Part of a small language model's weights.
Size: 12 layers, MLP 640 GELU, vocabulary 2966.
Architecture: LayerNorm before each block, no biases in attention or MLP, tied embeddings, attention and MLP in parallel.
Training: a variant of Adam for these matrices, 516M tokens, 4027 steps.
Each number is 200 + 20 x the weight over its row's rms, rounded and kept within 0 to 999. Layers, rows and columns count from 0. The size before them is the row's rms in percent of the matrix's.

# layer 2 attention query, 320x320, rms 0.043, rows 0-20, columns 80-159
092,175,211,235,236,209,256,207,177,205,180,212,192,203,173,191,233,240,187,170,202,228,217,214,232,224,196,173,180,194,221,212,223,199,197,190,209,192,216,222,205,146,211,192,236,175,197,178,203,206,172,200,213,212,182,218,184,232,203,193,244,210,207,193,211,227,206,181,201,190,207,195,185,190,192,196,200,165,208,193,193
087,202,227,239,237,185,257,241,184,191,212,207,244,220,191,178,193,205,236,194,227,231,212,213,229,221,171,206,190,185,191,191,205,215,201,169,217,205,211,209,215,174,186,193,213,185,195,210,179,239,167,193,189,165,219,224,220,227,209,206,254,214,201,200,255,197,210,189,205,208,212,204,198,175,194,182,199,205,214,189,198
093,196,180,163,209,200,176,179,211,175,183,180,179,214,214,179,185,195,191,177,188,205,238,193,171,217,227,190,206,206,201,207,202,173,217,220,220,161,173,193,216,229,254,211,175,210,192,213,212,211,213,215,208,189,197,195,198,208,202,177,219,180,216,231,210,238,196,203,204,198,209,202,200,219,197,217,186,232,207,188,198
100,192,186,180,211,206,190,199,200,219,213,181,173,165,188,217,176,199,172,175,183,179,210,192,204,189,194,185,192,216,234,217,230,189,173,192,222,213,182,209,194,192,202,218,219,188,236,170,216,190,211,203,177,220,178,202,182,235,211,181,199,210,217,228,195,183,205,173,215,191,217,196,213,222,191,231,164,175,207,198,207
102,187,200,196,179,199,175,206,228,211,208,185,164,143,226,244,191,186,221,226,196,200,202,180,181,193,193,219,192,215,185,210,171,199,226,197,213,221,211,198,203,216,163,190,215,189,228,201,234,184,216,202,176,207,179,214,228,219,197,221,146,200,154,151,199,194,194,190,182,230,213,181,199,190,223,174,193,197,203,212,207
096,205,213,202,197,223,193,202,237,214,157,153,189,226,195,173,208,233,223,191,220,192,208,247,202,206,258,209,174,189,217,209,191,203,203,217,212,217,210,191,190,212,188,179,203,203,221,177,223,179,224,193,183,234,200,226,188,223,196,211,203,214,190,204,191,233,226,201,231,196,201,200,224,223,203,218,208,193,216,192,206
097,196,215,226,206,194,196,219,183,269,223,226,205,207,204,209,193,207,204,193,244,228,213,187,277,209,172,207,200,185,201,203,204,209,206,195,214,196,229,215,187,171,194,195,252,175,207,190,207,202,198,189,200,186,229,223,217,213,214,193,184,225,198,207,222,180,195,220,162,198,176,197,205,208,197,185,183,184,212,227,175
103,222,210,222,198,189,209,241,217,183,176,196,226,190,216,210,180,142,198,190,224,207,199,191,198,153,176,193,192,167,176,158,194,183,191,192,195,195,223,185,175,210,178,199,222,161,170,236,191,173,233,195,179,188,203,181,201,198,209,204,182,184,174,192,213,202,213,221,194,186,200,217,205,196,189,179,206,218,215,190,191
104,197,188,183,165,213,177,213,224,178,174,194,182,189,208,192,238,206,220,199,216,192,203,176,179,231,212,198,221,194,169,214,218,164,191,215,200,209,202,188,217,208,198,148,208,213,195,184,156,199,219,202,207,204,193,245,208,229,189,201,211,189,222,218,176,191,182,202,225,181,223,203,208,219,214,176,206,191,231,209,207
105,211,189,176,207,171,221,225,171,196,236,222,165,196,174,184,155,197,217,222,175,216,172,217,222,224,181,226,188,224,215,201,168,165,184,171,208,191,175,216,233,220,208,164,193,222,176,221,193,194,195,188,228,181,171,183,228,199,204,221,179,253,216,253,224,164,166,191,196,171,208,197,197,214,191,189,198,190,224,200,203
095,203,190,177,205,223,200,203,227,179,190,188,213,197,202,187,209,191,230,181,205,171,227,224,176,184,222,182,212,194,205,214,186,189,210,195,225,206,216,206,201,208,203,170,197,183,188,193,183,187,212,213,214,228,175,210,221,193,178,198,161,154,185,208,223,225,199,172,185,208,207,193,175,170,211,142,198,196,220,242,217
097,189,216,210,221,166,183,209,188,223,212,183,226,169,208,186,176,220,214,201,213,208,161,225,205,197,224,185,203,187,195,186,221,228,195,208,186,194,195,253,215,188,207,209,229,180,198,207,208,179,205,190,222,190,189,210,248,224,209,191,204,195,199,225,217,210,204,197,191,213,170,185,167,182,198,210,210,171,241,192,229
099,194,206,182,197,205,190,213,151,178,211,213,203,192,184,184,212,174,200,210,188,230,177,189,194,199,181,196,222,189,184,172,153,209,207,175,202,211,206,216,203,195,193,202,219,194,198,217,192,223,222,180,209,182,193,157,199,196,206,163,211,234,205,203,194,199,215,231,202,206,195,193,189,223,230,192,193,202,209,214,170
115,218,195,158,161,184,172,187,180,195,211,178,242,197,215,205,212,190,229,186,176,187,181,176,166,195,224,197,212,210,198,179,171,212,192,228,205,150,161,207,213,231,205,190,182,211,190,218,203,220,201,211,217,182,199,122,213,173,183,199,231,219,191,206,185,186,194,211,221,206,212,207,163,221,200,195,193,233,161,203,196
095,198,200,199,197,202,206,190,199,206,197,182,204,218,202,217,197,179,206,199,205,205,240,191,219,174,215,206,198,211,159,188,193,205,223,246,160,169,201,158,177,219,208,224,180,214,201,225,204,168,213,205,214,215,224,241,213,213,200,198,196,167,167,248,201,211,175,217,162,237,206,223,207,178,187,182,214,223,201,191,177
102,220,202,204,218,218,211,197,209,187,197,165,238,215,177,208,181,218,180,221,202,177,192,240,189,223,219,189,224,202,194,202,212,214,199,210,202,224,208,221,146,209,190,188,198,226,176,211,214,181,198,191,163,195,191,181,204,203,208,206,154,184,187,186,196,204,226,197,208,206,207,192,203,155,189,220,204,236,182,177,169
104,198,198,156,224,199,192,207,174,203,209,200,207,213,234,200,190,193,166,215,214,174,214,165,199,178,192,222,168,192,203,220,208,199,208,194,206,205,207,204,192,210,197,195,183,203,202,207,215,200,230,177,201,167,188,147,196,203,184,177,171,230,199,238,180,207,179,221,209,188,208,188,228,187,195,172,214,227,232,215,155
102,224,222,199,211,174,214,266,180,219,221,180,206,197,200,212,212,200,194,177,233,213,194,212,219,199,213,196,206,209,192,207,187,194,174,159,192,211,222,228,168,170,215,204,173,167,192,205,198,207,166,186,205,177,223,184,207,206,226,187,188,211,190,192,180,194,218,206,223,188,195,202,227,196,203,203,210,213,206,198,193
090,203,220,220,206,165,223,244,180,194,200,210,209,184,206,213,223,188,213,194,224,217,203,199,183,210,199,198,186,185,200,189,206,212,215,187,222,218,233,227,196,206,177,180,214,220,188,194,206,204,178,151,193,191,217,194,211,150,196,195,164,235,209,164,215,186,227,216,200,197,185,210,225,173,204,138,216,194,206,238,204
101,224,213,218,221,216,237,187,237,191,187,196,210,197,218,215,203,198,205,208,191,203,234,179,213,197,195,211,185,202,231,210,226,178,222,228,186,177,207,183,221,182,213,220,221,165,208,210,233,163,204,209,180,222,190,225,203,221,202,208,223,197,186,187,218,190,201,184,217,183,206,210,197,183,218,193,211,185,228,211,212
089,211,231,233,210,190,207,234,204,210,167,223,231,197,166,231,204,169,239,193,239,216,192,170,193,202,184,198,219,195,183,154,214,222,204,164,217,198,196,181,213,198,171,212,210,184,186,183,178,216,186,177,172,181,207,239,215,187,221,223,212,191,174,156,217,181,228,239,185,205,219,220,185,169,220,172,251,205,221,196,195
# layer 2 attention key, 320x320, rms 0.0395, rows 0-19, columns 80-159
096,198,220,194,184,190,226,196,183,159,183,210,249,239,198,173,181,187,206,212,194,182,201,225,201,167,221,200,190,201,189,231,195,198,179,210,178,199,239,200,219,206,178,191,171,206,198,227,183,192,191,208,218,174,186,222,151,175,185,215,186,198,197,225,197,211,234,207,200,214,204,216,172,155,189,235,196,207,182,196,202
094,188,192,184,197,222,214,175,172,182,179,190,230,199,193,184,204,166,231,214,183,198,223,202,206,185,247,183,220,226,169,134,214,205,172,217,191,198,181,180,179,201,226,180,200,193,166,219,191,174,230,192,222,185,207,216,200,195,190,203,208,188,122,230,210,205,208,191,205,201,202,221,189,174,182,208,206,205,193,166,186
099,225,236,232,178,187,174,211,191,165,214,194,165,228,234,190,210,247,194,230,236,181,222,190,197,208,205,216,219,221,193,247,201,165,196,204,229,214,221,225,228,179,213,189,199,192,255,177,194,230,198,208,172,216,198,191,172,177,222,218,166,218,247,220,179,200,200,185,209,170,214,182,224,152,223,200,184,177,201,200,229
098,208,199,206,208,210,211,202,188,201,207,209,168,218,206,197,172,242,193,215,205,189,198,217,182,204,207,178,192,182,212,287,196,195,197,194,193,156,213,200,226,193,195,199,198,202,248,191,224,221,185,205,187,228,185,188,196,197,209,184,222,197,236,185,199,197,168,198,231,170,181,176,218,206,198,227,187,187,181,188,175
106,199,181,209,251,170,200,194,223,230,196,211,187,208,164,191,208,194,151,174,190,202,170,175,208,205,225,199,174,201,206,285,205,246,166,186,208,158,142,185,197,198,205,190,213,225,233,200,201,205,197,178,215,205,166,188,196,246,196,149,221,187,181,176,212,178,184,172,209,204,230,210,197,220,169,203,222,186,223,209,189
094,197,226,180,174,175,220,191,210,207,207,201,193,207,226,223,185,204,188,209,206,194,195,187,179,228,178,189,197,218,228,292,206,187,203,193,202,219,199,196,171,223,200,202,203,223,236,205,213,167,216,181,195,164,178,186,171,205,220,165,221,189,252,193,197,213,183,189,197,188,217,218,191,135,196,209,161,179,144,211,230
099,225,209,179,202,188,175,198,216,183,184,202,197,172,191,166,200,251,185,226,194,183,180,188,216,200,239,213,203,195,171,308,203,200,189,209,230,228,180,203,211,193,184,204,205,165,252,173,194,204,201,212,217,239,209,210,204,188,198,177,201,214,224,218,202,203,205,227,234,186,163,196,214,210,200,187,182,168,177,202,197
101,183,185,200,193,203,207,188,199,203,202,195,215,183,193,176,201,183,223,203,201,183,227,219,204,206,223,230,220,200,190,139,194,206,183,208,205,219,162,183,207,219,242,176,201,208,164,196,182,193,225,213,221,199,196,215,213,196,197,192,220,205,193,197,204,205,193,186,173,199,223,199,182,211,196,184,197,191,213,212,180
102,202,199,207,205,204,191,217,198,194,213,228,177,225,183,197,167,187,170,207,248,161,217,181,239,213,156,185,197,215,202,264,183,216,210,205,208,201,204,200,175,171,208,202,220,256,244,221,220,199,195,217,209,173,192,205,189,197,218,182,201,195,240,175,208,198,196,194,201,195,177,182,229,199,220,195,179,183,217,188,205
102,182,198,214,196,198,186,192,213,207,230,194,212,189,192,221,237,204,185,198,170,197,239,217,206,169,219,248,219,195,182,130,192,178,185,195,178,210,134,186,212,153,201,226,208,171,155,187,212,218,198,193,222,186,211,200,220,212,216,166,222,167,151,196,213,212,200,225,190,196,203,189,176,223,204,199,218,225,209,197,201
100,195,214,228,223,171,260,210,183,231,174,188,182,194,199,184,231,196,168,207,152,201,213,198,222,186,225,212,188,226,199,226,173,197,188,169,210,182,219,214,183,210,232,185,222,276,249,200,198,231,186,197,216,174,207,180,167,201,222,197,207,199,240,176,188,201,196,237,195,241,194,195,220,205,204,200,180,219,198,209,169
094,207,206,203,230,237,219,209,192,217,153,204,220,193,183,189,196,160,184,182,180,203,225,220,188,188,223,205,175,187,204,152,193,182,182,167,194,210,183,167,196,198,228,210,179,185,156,150,199,202,205,218,242,173,205,207,183,197,182,158,184,204,180,233,205,195,185,208,189,200,233,195,170,196,175,187,209,207,204,197,177
096,202,193,202,224,198,211,190,187,196,182,199,226,161,202,200,202,204,209,181,181,179,203,216,208,189,217,192,197,189,188,84,202,197,188,191,203,234,165,197,213,200,205,191,246,183,156,208,166,217,183,201,213,209,220,235,235,197,198,195,190,185,183,194,215,205,184,202,181,196,239,205,201,180,165,175,208,217,187,196,195
103,190,179,209,191,211,183,232,212,194,172,202,166,211,190,208,195,186,199,175,179,210,215,199,181,167,197,193,203,197,183,78,158,199,187,206,201,203,175,189,209,184,251,184,237,162,157,171,174,183,169,217,220,215,209,197,223,206,215,202,185,155,193,219,210,195,208,210,193,219,203,181,194,198,202,216,217,228,211,190,180
095,223,219,208,221,202,185,196,220,199,198,207,172,204,202,184,219,195,198,228,262,183,234,176,225,237,198,204,182,203,220,228,222,199,215,175,233,240,217,199,218,199,210,193,207,197,216,178,197,190,197,228,169,189,202,202,170,208,198,183,198,194,228,195,205,212,175,212,189,155,208,210,206,193,214,181,204,193,208,197,240
108,178,196,228,245,190,234,190,194,206,158,216,252,191,204,201,209,158,217,196,176,177,201,202,162,186,174,195,216,217,221,145,215,212,190,166,203,187,214,171,218,231,212,204,188,205,158,205,217,195,208,191,219,171,197,202,178,201,204,180,193,181,173,193,190,198,213,215,187,188,212,226,191,181,225,231,209,216,224,196,201
104,228,229,207,210,167,158,197,199,215,180,195,230,187,205,199,235,204,218,171,171,219,167,238,205,187,223,201,232,204,204,160,188,195,184,190,200,202,210,197,188,207,217,201,237,183,160,214,171,244,227,215,171,256,177,198,179,190,199,204,226,191,160,184,220,221,207,191,190,229,195,216,197,212,185,206,239,213,191,194,201
100,182,173,204,232,220,176,182,207,191,178,189,220,185,207,206,196,181,206,201,193,241,172,199,207,169,203,200,209,184,187,159,178,208,192,217,205,224,188,193,185,212,176,208,225,138,178,193,169,230,208,181,213,177,175,210,222,188,180,183,200,202,194,191,206,204,192,183,212,216,195,210,185,191,187,197,205,204,215,188,201
093,191,178,220,236,230,210,201,199,221,178,206,209,175,193,199,229,182,202,194,163,212,156,196,216,171,204,194,196,187,181,152,198,206,206,193,202,214,214,180,212,193,190,219,200,192,185,232,202,187,246,191,220,150,197,207,199,207,196,197,221,191,193,214,208,210,203,179,192,220,176,229,157,210,167,185,224,219,184,216,197
097,203,213,174,194,183,185,200,218,223,193,233,172,209,227,192,220,186,179,214,199,161,212,205,204,206,197,188,234,188,213,279,155,180,181,147,203,181,219,215,203,201,189,177,196,210,251,178,205,173,203,156,197,221,226,185,165,193,224,197,200,186,224,206,187,207,172,216,217,204,215,203,224,180,241,209,169,195,169,204,191